Part of a small language model's weights: rotary positions, a variant of Adam for these matrices.
Each number is 128 + 24 x the weight over its row's rms, rounded and kept within 0 to 255. Layers, rows and columns count from 0. The size above them is the row's rms in percent of the matrix's.

# layer 4 MLP down (transposed), 448x160, rms 0.0734, rows 409-447, columns 80-119
size [ 95  94 105  81  93  89 106  94  88 110  99 114  97  99 108  93 102 101  96 120 109 101  98 101  87  78 100  95  96  87  92 104  99  96  94 107  96  96 109]
[[173 117 122 126 134 129 155 155 162 118 134 155 127 143 111 110 125  70 178 125 162 115  82 126 178 167  73 130  82 142 119 166 142  93 120  93 123 172 119 135]
 [ 83 139 109 118 140 132 118  67 143  98 110 152 151 131 124  98 111 143 145 156  97 159 146 107  74  85 108 129 153 101 120 131 103  99 160 119 158 136 124  69]
 [ 80 129 164 134 124 155  90 114  96 130  85 118 156  68 138 118 122 115  95 151 171 131 121  89  92 109 170 138 107 117 102 110 124  82 116 115 125  88 140 123]
 [ 79 137  92 130 157  89 131 116 129 140 122 125 145 139 138  85 134 146 133  93  91 188 181 109 126 116 140 164 139 138 155 119  89 166 123 119 116 100 132 112]
 [127 118 127 128 158 143 152 139 117 169 146  89 142 100 121 157 189 147 135 127 114 109  80 105 139 160 146 133 123 131  86 108 123 153 143 168 122  82 143 128]
 [136 143 119  77 130 173 109 146 146 142 113 176 102 139 107 109 129  90 117 112 101 143 119 136 139 100 124 138 136 151 126 131 163 132 183 152 110 120 124 124]
 [127 127 120 163 145 124 128 123 172 162 107 139 108  92 149 126 109 146 122 134 113 132 128 144 138 130 124 121 169 118  94 128  87 137 181 159 135 136 140 114]
 [140  92 147 163 133 151 110 120 127 126 133 148 122  75 130 125 136 104 149 132 113 110 121 131 102 110 138 132 139 122 136 149 137  82 114  90 109 154 137 110]
 [ 75  95 119 104 139 145 139 119 147 143 118 181 144 142 115 143 101 164 111 135 105 179 149  89 120 127 137 133 125 144 109 103 145 164 145 187 115 185 136 102]
 [176 114 133 145 154 107 135 146 138 127 153  87 167  91 116 124 126 116 101 129 124 116 118 100  87 145 131  86 113 130 154 117 131  87 148 111 119 132 141 151]
 [144 127 117 126 176 129  94  89 108 118 116 124 139 159  97 143 127 165 130 108 157 139 104 135 127 138 163 121 132 127 137 120 113 130 146 116 153 119 170 121]
 [138 133 137 158 118 131 158 139 184 146 177 109 156 121 160 119 130 104 138 118 154 144 101 166 128 128 108 120 102 124 136 127 135 145 158 127 125 125 128 115]
 [132 138 143 167  98 117 140 126 137 101 120 121 121 127 126 147 172 171 162  82 140 102 147 158 167 124 157 160 123 125  98 136 115 167  76 156 162 136 125 104]
 [127 175 147 112 150 136 114 111 146 149  98 127 116 103 149 126 118 143 166 160 121  95 149 129 102 106  85 105 151 132 123  99 146  99 119  80 124 173 133 132]
 [107 129 130 157 113 106 145 111 142 106 153 167 103 161 119 125 108 104 108 109  74 110 125 130 105  80 113 148 119 163 144 162 151 138 153 141 171 129  88 133]
 [130  95 129 138  72 150 170 125 136  85 108 113 171 164 139 130 125  99 125 139 155 118 114 113  97 120 130 112 115  69  84 117 121 110 120 161 133 120  98 119]
 [122 122 119 121  89  87 129 111 171 114  89 154 120 151  99 143 149 135 125 154  99 117 130 116 135 107  99 133 132 145 117 119 158 135  96 121 145 130 134 162]
 [102  93 142 125 144 132 121 128 122 104 127 116 130 114 126 118 196 144 101 127  94 119 121 119 121  94 123 178 127 152  75 138 153 136 123 142 107 119 112  66]
 [130 174 122 160 140 101 142 118 149 102 152 133 147 139 138 138 170 141 129  98 125 117 127 152 110 167 148 110  79 133 140 109 100 106 157 100  91 107 141 125]
 [136 141 131 148 136  66 119 131 161 145 135 159 127 174 146 119 116 157 120 118 132 115 124 133 124 191 135 111 118 160 164 149 156 136 147 101 112 136 116 120]
 [143 104 101 147 139 112 129 135 120 104 139 170 134 111 135 131 177 123 142 123 118 129 123 140 122 130 112 164 143 156 119 157 189 125  90 105 180 142 133 142]
 [123 100 104 128  94 120 109 109 134 100 121 144 135 148  98 123 167 125 136 125  93 109  77 107 106 108 150 140  96 147 137 144 140 117  52 110 159 100 124 123]
 [ 95 114 127 154 156 143 161 123 141 148 132 102 127  95 135 104 112 174 130  87 130 136 126 147 125 140 116 103 174 109 161 125 124 119 103 103 177 108 104 122]
 [118 124 162 136  66 114 115 132 153 142 149  79 155 101 133 123 149 108 133 133 156 147 140 100 108 124 142 158 175 115 117 100 151 122 127 172 127 142 113 133]
 [146 124 159 106 119 133 127 159 159 134 167 120 121 149 103 130  93 161 121 131 119 132 125  95 156 156 106 139  89  90  88 122 152 123 107 121 146 118 129 159]
 [ 93 110 145 182 114 136 184 118 138 133 115  86 124  80 121 109 177  82 102 123 126 125 123 123 176 159  85 150 136 155 136 104 171 111 105  75 107  88 122  94]
 [143 162 159  89 104 126 151 130 127 132 152 118  59 114 111 162 100 135 133 113 132 178 109 131 185 120  94 123 107 143 126 171 185 128 128 148  85 131  92 102]
 [ 88 140 129 142 152  65 160 151 132  97  94 133 137 134 143 117 119  86 150 107 136 123 165 122 111 165 125 111 129 168 158 163 126 150  97 127 114 141 150 153]
 [ 92 165 147  93  86 135 149  84  68 131 160  97  87 121 182 131 157 150 121 136 132 137 116 109 136 138 138 123 104 140  51 136 148 144 103 132 108 152 140 118]
 [132  91 111  93 133 160 148 128 124 142 136 121 163 126  88 120 179 119  98 135 132  58 119 107  77 110 148  93 128 122 101 117  79 107 167 142 110 117 166 151]
 [164 151 113 141 154 122 126 131  58 151 139 130 108 113 138 154 111 119 148  85 145 132 151  75 110 129 166 129 129 118 155 164  98 156 154 158 139 168 110 101]
 [102 168 125 112  83 148 101  90 125 134 144 136 130 123 144 111  83 157 130 140 163 136 101 113 118 150 165 135 141  97 147 129 115 142 122 143  83 148 115 100]
 [127 170 141 139 139 157  96 130  62 133 108  95 147 121 110  92 100 114 152  95 128  68  96 128 146 142 141 123 121 131 103 130 150 143 126 172 136 134 164 127]
 [149 174 139 157 146  95 142 112 156 130 130 140 111 100 157 116 141 165 170 116 133  99 150 156 140 173 139 149 152 113 152 147 120 100 106 111  89  92  85 120]
 [127  65  96 135 103  87 154 132 125 139 161 117 145 150 144 177 148 172 169  83 168 131 136 118 124 134 122 122  86 136 115 142 144 134 142 135 171 120 175 119]
 [157 115 106 115 140 174  84 103 139 105 100 150 143 130 136  97 126 101  86 144  94 128 127  96 159 119  93 157 134 149 119 123 124 139 118  75 159 129 140 169]
 [103 119 136 129 124  78 107 175 136 165  79 127 136 135 152 148 140 160 126  87 110 126 156 159 151 109  97 155 151 119 124 122 163 119 153 154 168  89 141 186]
 [133 135 141 154 151 147 166 127  94 123 145 150 128 121 113 132 165 142 100 135 121  97 140  97 113 147 164 130 176 127 143 124 190 107 101  95 115 153  79  96]
 [156  99  76 128 159 125 155 139 131 142 110 135  76 144 136 159 156 186 126 155 120 148 101 121 135  63 104 115 178 148 141  90 163 121  73 142 141  65 116 129]]
# layer 4 MLP gate, 448x160, rms 0.0827, rows 410-447, columns 80-119
size [ 94 123  92  94  79  99  82  90 120 100 113  98  92  94 103 113  89  96 117 113 110  91  98  90  90  95  92  98  91  94 111 104  95  91 109  96  96 115]
[[102 123 166  97 109 104  79 124 168 110  82  77 104 153 136 146 136 154 104 150 131 152  97 129 127  76 108  96 136 109 167 113 104  96 153 123 128 131  92 161]
 [ 75 161 118 100 122 118 151 135 115 166 111 137 140 151 115  94 116 140 145  87  87 117 162 125  94 154 110 157 147 132 140 112 103 147 128 163 128 144 155 128]
 [106 161 114 178 104  83 127 113 107 144 131 133 144 128 110  97 144 134  93  97 107 175 157 119 134 105 148 199 113 169 159 116  76 113 123 159 145  69 136  80]
 [ 99 115  84 192  88 102  92 121 163 129 130 144 140  96 141 162 143 169  94 134 141 150  99 171 160 131 138 154 111 164 174  97 173 120 119  99 128 128 120 140]
 [127 110 149  77 132 148 104 144 128 118 104 164 115 115 141 141 151 125 130 108 129 148 157 134 125 124 126 126 140 110 116 137 163 147 157 149 132 132 126 139]
 [114 108 140 149 139 136 122 144 134 130 149 145 132 161  95 130 144 157 137 122 122  94 153 148 133 118 149 126 132 148 135 126 162 112 124 110  97 139 186 131]
 [ 91 156 101 126 129  93 132 144 136 141 156  69 137 185 110 127  84 137 129 119 147 142 161 118 128 190 122 139 137 102 142 100 128 177 156 151 123 103 115 146]
 [186  83 152 128 202 203 114 134 135 131 138 130 116 128 136 122 108 146 181  98 164 127 132 110 136 109 136  88 159 139 118 104 128 167 141  86 148 141 163 114]
 [ 97 182 158 128 133 137 145 141 102 187 135 103 147 108 143 165 134  97  88 122 146 101 143 122 127 158 124 146 114  94 142 133 118 169 136 161 103 119  93 121]
 [109 129 140 140 153 143 124 169 117 128 144 122 142 132 161 139 140 153 122 145 113 111 122 120 120  77 153 113 143  85  89 101 122 136 137 131 134 155 127 127]
 [113 112 139  87 127  92 156 102 147 130 143 153 127 119 131 148 121 116 138 130 110 141 160 212 133 128 150 145 148 117 139 140 116 154 168 133 110 137 123 146]
 [116 150 104 121 113 142  95 126 107 117 147 135 102 138 135 103 152  94 121 129 113 110 142  95 142 101 148 173 111 116 140 144 155 144 135 144 152 117 131 115]
 [131 113 120 101 125 142 155 120 132 130 131 128 130 120 108 124 125 140 108 146  80 125 117 191 113 163 164 131  90 160 143 116  95 113  97 122 145  89 151 140]
 [ 70 150 116 102 126 117 123 133  82 149 118 113 169 113 148 119 114 144  91 150  95  91 162 166  96 147 128 122  84 102 122 101 113 153 144 138  99 124  97 106]
 [144  86 112 128 124 119 153 106 142  90 106  77 137 132 108 110 143 146 126 153 129 121 105 104 116  80 138 100 133 104 129 102 143 164 113 143 124 128 171 118]
 [112  95 120 138 130 118 181 126 124 125 109 169 119 136  84  86 135 137 129 165 147 129 122 115 120 149  83  97 165 161 137 110 101 165 132 128 146  75 159 161]
 [116 124 161 144 117 131 132  95 104 110 102 107 146  98 137 128 184 139 101 116 109 171 115 121 121 122 114 197 110 135 109 111 155 130 129 125 138 123 140  78]
 [115 157 103 143 133 133 114 129  99 145 130 133 146 148  87 157 131 109  98 131 108  99 107 129 133 125 131 142 122 138 140  78 121  89 133  95 108 124 113 143]
 [140  90 142 148  95 115 147 127 139 107 132 109 138 155 115 130 151 145 189 141 155 107 136 135 120 139 100 106 130 131 125 114 130 191 112 103 104  81 140 160]
 [171 112 128 145 117 133 152  98  95 117 143 135 120 149 139 112 119 169 124 118  92 100  88 143  98 170 165 142 162 143 114 129 136 137 127 103 122 125 170  65]
 [138 129 110 101 139 129 177 143 112 120 119  48 117 111 179 161 146 109 109 141 149 158 142 113 116 133 105 154 128  86 143 146 140 146 195 145 141 169 137 115]
 [103 101 102 142 128 129 144 157  69 137  91  87 115 164 143 169 101 151 128 153 147 130 110 133  67 161 131 151 158  80 113 142  98 118 149 123 112 113 171 129]
 [105 133 129 130 111 161 100 131 119 126 136 126 133  99 176 126 126 122 118 137 122 114  96 117 119  89 135 145 130 117 109 124 133 121 161 150 130 139 123  94]
 [126 144 133 137 136 110 151  81 118 146 105 145 128 128 130 123 173 110 135 103 150 138 128 152 123 124 142 149 188 155 145 132 146 160 128 100 116 129 155 133]
 [128 148 133 133 141 132 112 137 111 138 133 145 121 140  69 105  90 130 160  84 101  90 134 109 115 110 158 118  72 176 127 137  81 135 135 167 157 135 129 152]
 [119 147 131  95 168  89 118 123 128 102 157  86 118 103 147 127 138 133 138 143 155 179 123 113 141 137 124 122 136  49 134  93 155 158 141  90 136 164 115 107]
 [138 117 104 189 120  88  99 111 142 175 175 127 138 153 107 167 131 161 152 142  94 136 188 139 159 118 139 127 118 130 126 147 164 133 146 119 110 116 115  88]
 [ 91 165 135 119  73 119 141  98  81 126 136 109 150 111 146 124 129 187 118 153 113 127 129 127 147 144 106 128  96 117 119 135 137 113 151 122 116 146 135 127]
 [107 153 101 143 143 106  97 105 119 117  95 115  97 126 165 165 105 101 161 107 126 138  86  96 148 141 110 195 134 130 118 126 156 134 110 104 172 123 111 118]
 [118 131 167  90 125  97 124 114 134 127 135 151 177 162 149 131 108 142 143 161 131 107 141 127  75 148 133 100 114 135 164  98 147 136 115 110 133 131 113  91]
 [ 96  99 140 132 114 121 109 133 101 128  88 128 147 163 129 119 145 155 126 119 164 113 126 125 160 152 104 157  96 102 122 124 134 134 103  91 135 160 141 106]
 [134 118  72 153 132 137 152 123 139 174 108 141 125 106 167 165 111 162 120 101 120 122 111 138 128 167  86 146  88 161 112 103 107 149 140 125 148 180 165  71]
 [161 137 129 117 138 122 134 125 141 117 107 133 100 105 172 144 198 126 135 133  87 128 109 100 156 182 107 130 149 109 154 142 142 110 125 147 133 148  83 109]
 [158 112 127 150 111 139 132 112  88 140 143 128 178 146 166 153 150 121 186 121 154 146  91 122 133 156  90 109  83 119  86 167 136 155 150  89 131 130 159  70]
 [123 153 154 124 121  92 133 130 104 124  79 113 181 124 180 155 134 132 152 118 149 127 131 123  79 139 157 148  80 119 103 178 118 109 126 134 173 123 136  73]
 [171 117 116 147 147 123 132 121 146 158 133 128 114 145 126 147 154 152 138 141 111 110  88 124  97 115 144 117 123 106 119 100 130 132 158 121 136 127 120  97]
 [111 102 125 129 126 123 153 114 116 100 132 144 139 140 124 125 145 157 131 189 104  74 188 159 116  96 150 110 162 136 156 130 149 108 128 103  96 162 119 137]
 [147 147 136 172 126  98 158  96 151 125 126 105 134 144 148 117 130 170 171 167 136 123 145  84 121 123  93 119 154 150  91 105 138 123 100 134 105 124 139 168]]
# layer 4 MLP up, 448x160, rms 0.0806, rows 410-447, columns 80-119
size [ 94 107  97  91  84 107 106  83 104 103 114  97 104 106 111 107 104  99 123 105  98  93  97  91  86  98  91 116  85  95 110  97  92  97 106  97 108 112]
[[128 143 130 154 134 160 144 165 132 179 138 162 113 104 151 154 152  98 121 109 141 146 116 123 136 165 114 108  99 145 112 118 166 108 118 145 101 138  99 204]
 [ 88  92 116 123 106  88 165 116  93 138 108 123 108 138 175 128 143  82 107 104 139 151 107 151 134 137  89 143 134 134 109 145 151 138 111 161 156 135 101 125]
 [120 136 140  93 135 136 126 161 120 109 103  95 120 131 165 140 120 110 145 121 140 120 107 119 141 120  94 119 125  70  95 120 153 147 164  99 116 176 162 143]
 [124 139 140 145 141 127  92 136 116 104 150 153 127 146 132 115 137 131 137  95 141 155 173  99 176  75 121 163 157 148 128 138 131 107 107 107 109 166 118 127]
 [125 128 130 171 140 120 133  77 150 135 121 129 124 146 120 162 170 146  92 131  95 107 155 142 129 180 127 125 149 154  77 121 136 122 151 138  83 118 145 110]
 [129  79 134 130 152 180 138 151 108 131 157 116 139 104  86 130 133 147 165 126 135 158 109 152 147 141 133 139  85 133 115 152 121 135  79 113 115 125 146 125]
 [143 129 132 148 124 154  93 121 114 138 187 125  89 151  86 116  98 124 128 105 182 179  96 112 177 120 129 119 148 154 138 127 119 127  72  80 140 136 121 136]
 [163 141 144 173 109 137 108 116  85  93 139  74 126 141  87 117 120 102 147 119 125 102 117 142 133 117 116 103 157 114 118 167 125 126  88  79 147 103 129 151]
 [127 108 119 120  89 114 160 132 103 114 141 160 123 112 141  77 131 141 150 124 117 151 115 167 160 111 130 164 129 142 116 155  87 113  98 120 136  91 150 143]
 [144 104 128 162 114 137 131 113 130 141 168 108 119 137 152 165  98 154  89 136 137 172 129 124 162 135 133 159 130 129 164 146 184 103 105  93 152  67 182 121]
 [123  89 145 165 127 146 138 132 167 117 104  69 132 146 105 137 126 108 136 149 160 128  75 152 138  93 135 124 109 131 110 120 115 130 115 123 111 118 153 122]
 [141 119 149  92 182 120 145 110 149 125 155 146 107 107 101 173 106 147 115 125 130 149 141 146  93 132 105 118 132 138 108 181 157 140 180 122  97 119 141 128]
 [106 144 149 145 105 151  90 128 136 151 138 140 120 142 148  96 158 142  83 112 119 142 121 125 135 104 144 123 148 154 154 128 106  68 131 165 152 109 106 138]
 [131 131 147 112 140 174 152 125  68 112 176 143 131 115 129  94 139  65 137 161  95  99 104 127 132 108 123 148 113 185 134 134 117 154 160 107 133 128 113 152]
 [114 161 106 136 119 127 119 118 103 127 106 113 140 137  86 134 114 160 139 121 136 122 117 126 157  92 128 115 125 118 121 157 106 100 110 129 115 115  87 127]
 [129 113 133 164 115  94 127 145 120 132 132 132 101 140 138 147 135 139 120 117 130 142 160 154 136 174 116 112 145 124  67 149 126 120 106 126 139  95 129 121]
 [138 171 114 144 124 113  93 141 171 138 168 127 147 174 124 135 127 120  78 156 135  73 140 171 131 125 130 129 142 133 142 149 120 136 123 149 122  69 135 109]
 [141 143 155 124 108 138 156 120 120 106 134  76  92 149 157 129 103 147 161 150 130 116 152 147 124 131 146  83 107 131  95 115  99 141 150 113  81 166 130  85]
 [128 139 152 171 148 111  89 137 169 171 157 148 164 133 115 144  92 122  68  99 144 113 155 123 144 173 145 143 132 145 122 145 170 120 121 160 112 174 119 111]
 [ 99 107 119 105  85 113  89 151 142  98 161  94 157 113 134  95 141 147 112 120 157 113 131 111 121 127 134 131  64 126 103 149 111 134 128 104 130 114 116 155]
 [160 157 143 115  98 162 145 135  96 163 165 123 142 142 108 116 132 122 132 189 148 144 111 143 122 112 122 129 152  67 159 119 154 194 125  90 141 151 131 118]
 [137  98 134 138 120 133 135 107 135 163 183 160 120 125 119 170 142 107 171 151 116 153  90 179 164 125 126 110 109 142  89 137 121 141 123 112 124 130 130 145]
 [131 146  93 127  72 119 125 115 110 150 117  72 138 113 153 182 147 136 109 140  91 156 106 145 156 103 112  86  71  80 140 144 141 134 162 108 110 145 115  88]
 [122 170 108 110 117 133 110 153  99 128 121 134 101 130 125  81 138 109 187  97 139 136  85 123 123  65 176 140 137 156 188 121  74 111 140 176 156 142 109  90]
 [141 158 142 112 135 102  95 133 123  98  97 149 128 134 142 120  92 160 136 148 128 113 180 164  74 116 154 134 127 133 153 112 128 125 140 172 143 172 124 134]
 [113  87 118 100 104 121 130  98 118 125 114  97 108 112 108 113 142 126 124 116 165  93 131 116 128 116 119 126 140 128  87 180 129 137 177 134 114 132  83 130]
 [127 129  73 135 136 130 149 145 140 157 121 139 119 129  83 136 140 124 153  79 146 105 101 122 136 118 130 168 119 119 144 133  92 133  90 145 138 137  91 116]
 [155 147 137 108 101 105 123 155 150 120 126 110  98 199 133 141 125  75  99 124 135 103 164 146 141 105 139  99 132 118 130 152 157 206 134 152 100 122 119 111]
 [133 139 138 184 139 166 103 117 117 131 143 129 138 156 115  92 139 131  95 112 116 171 141 139 164 140 125 144 133 141 146 108 193 101 116 152 110 155  90 114]
 [147 142 130 157 134 122 148 117 130 156  69 143  85 113 150 112 127 126 127  92 138 147 105 112 113 124 119 131 140 117 122 173  69 112 178 154 163 124 176  61]
 [158 136 145 130  71 114 102 126 117 166 106 150 106 171 121 135 129 140 127 109 185  75 153  98 142 125 139 173  91 137 132 113  67 149 113 171 202 138  94 125]
 [127  82 125 123 131 122 135 115 180 119  97 116 134 137 163 168 145 149 119 113 139 171 160 116 117 176 107 128 150 130 157 101 142 136 120 133 137 123 159 120]
 [131 110 106 122 102 132 182 112 107  93 118 102 133 115 128 143 102 127  75 117 148 111 128 102  88  90 129 146 127 133 103 155 129 136 172 164 141 125 156 125]
 [131 167  96 113  74 143 122 127 123 119 183 112 151 116 131  66 137 132 110 119 104 123 131 141 105 155 123 140  99 141 101 120 120 183 127 171 108 139 118 125]
 [141  94 147 153 133 172 172 121 132 111 104 118 134 120 130  98 113 110 119 128 114 134 138 159 148 153 164 110 115 136  83 140 113 144 135 123 130  66 181  89]
 [ 99 143 120  97 144 148 161 127 125 138 139 106 122 108 150 155 152 125 133 118 124 130 115 135 115 115 121 130 133 105 160 118 147 141 127 146 149 127  66 101]
 [136 136 152 191 118 122 111 140 122 138 157 152 137 151 133 158 142  99 104  73  98 118 127 134 150 151  95 149 169 157 137 140 126 159 113 167 129 119  83  97]
 [140 104 174 104 123 173 140 128 109 112 142 155  87 161 123 149 137 150 139 125 155 196  93 125 106 114 117 126 123  91 158 120 141 128 127 113 132 121 134 113]]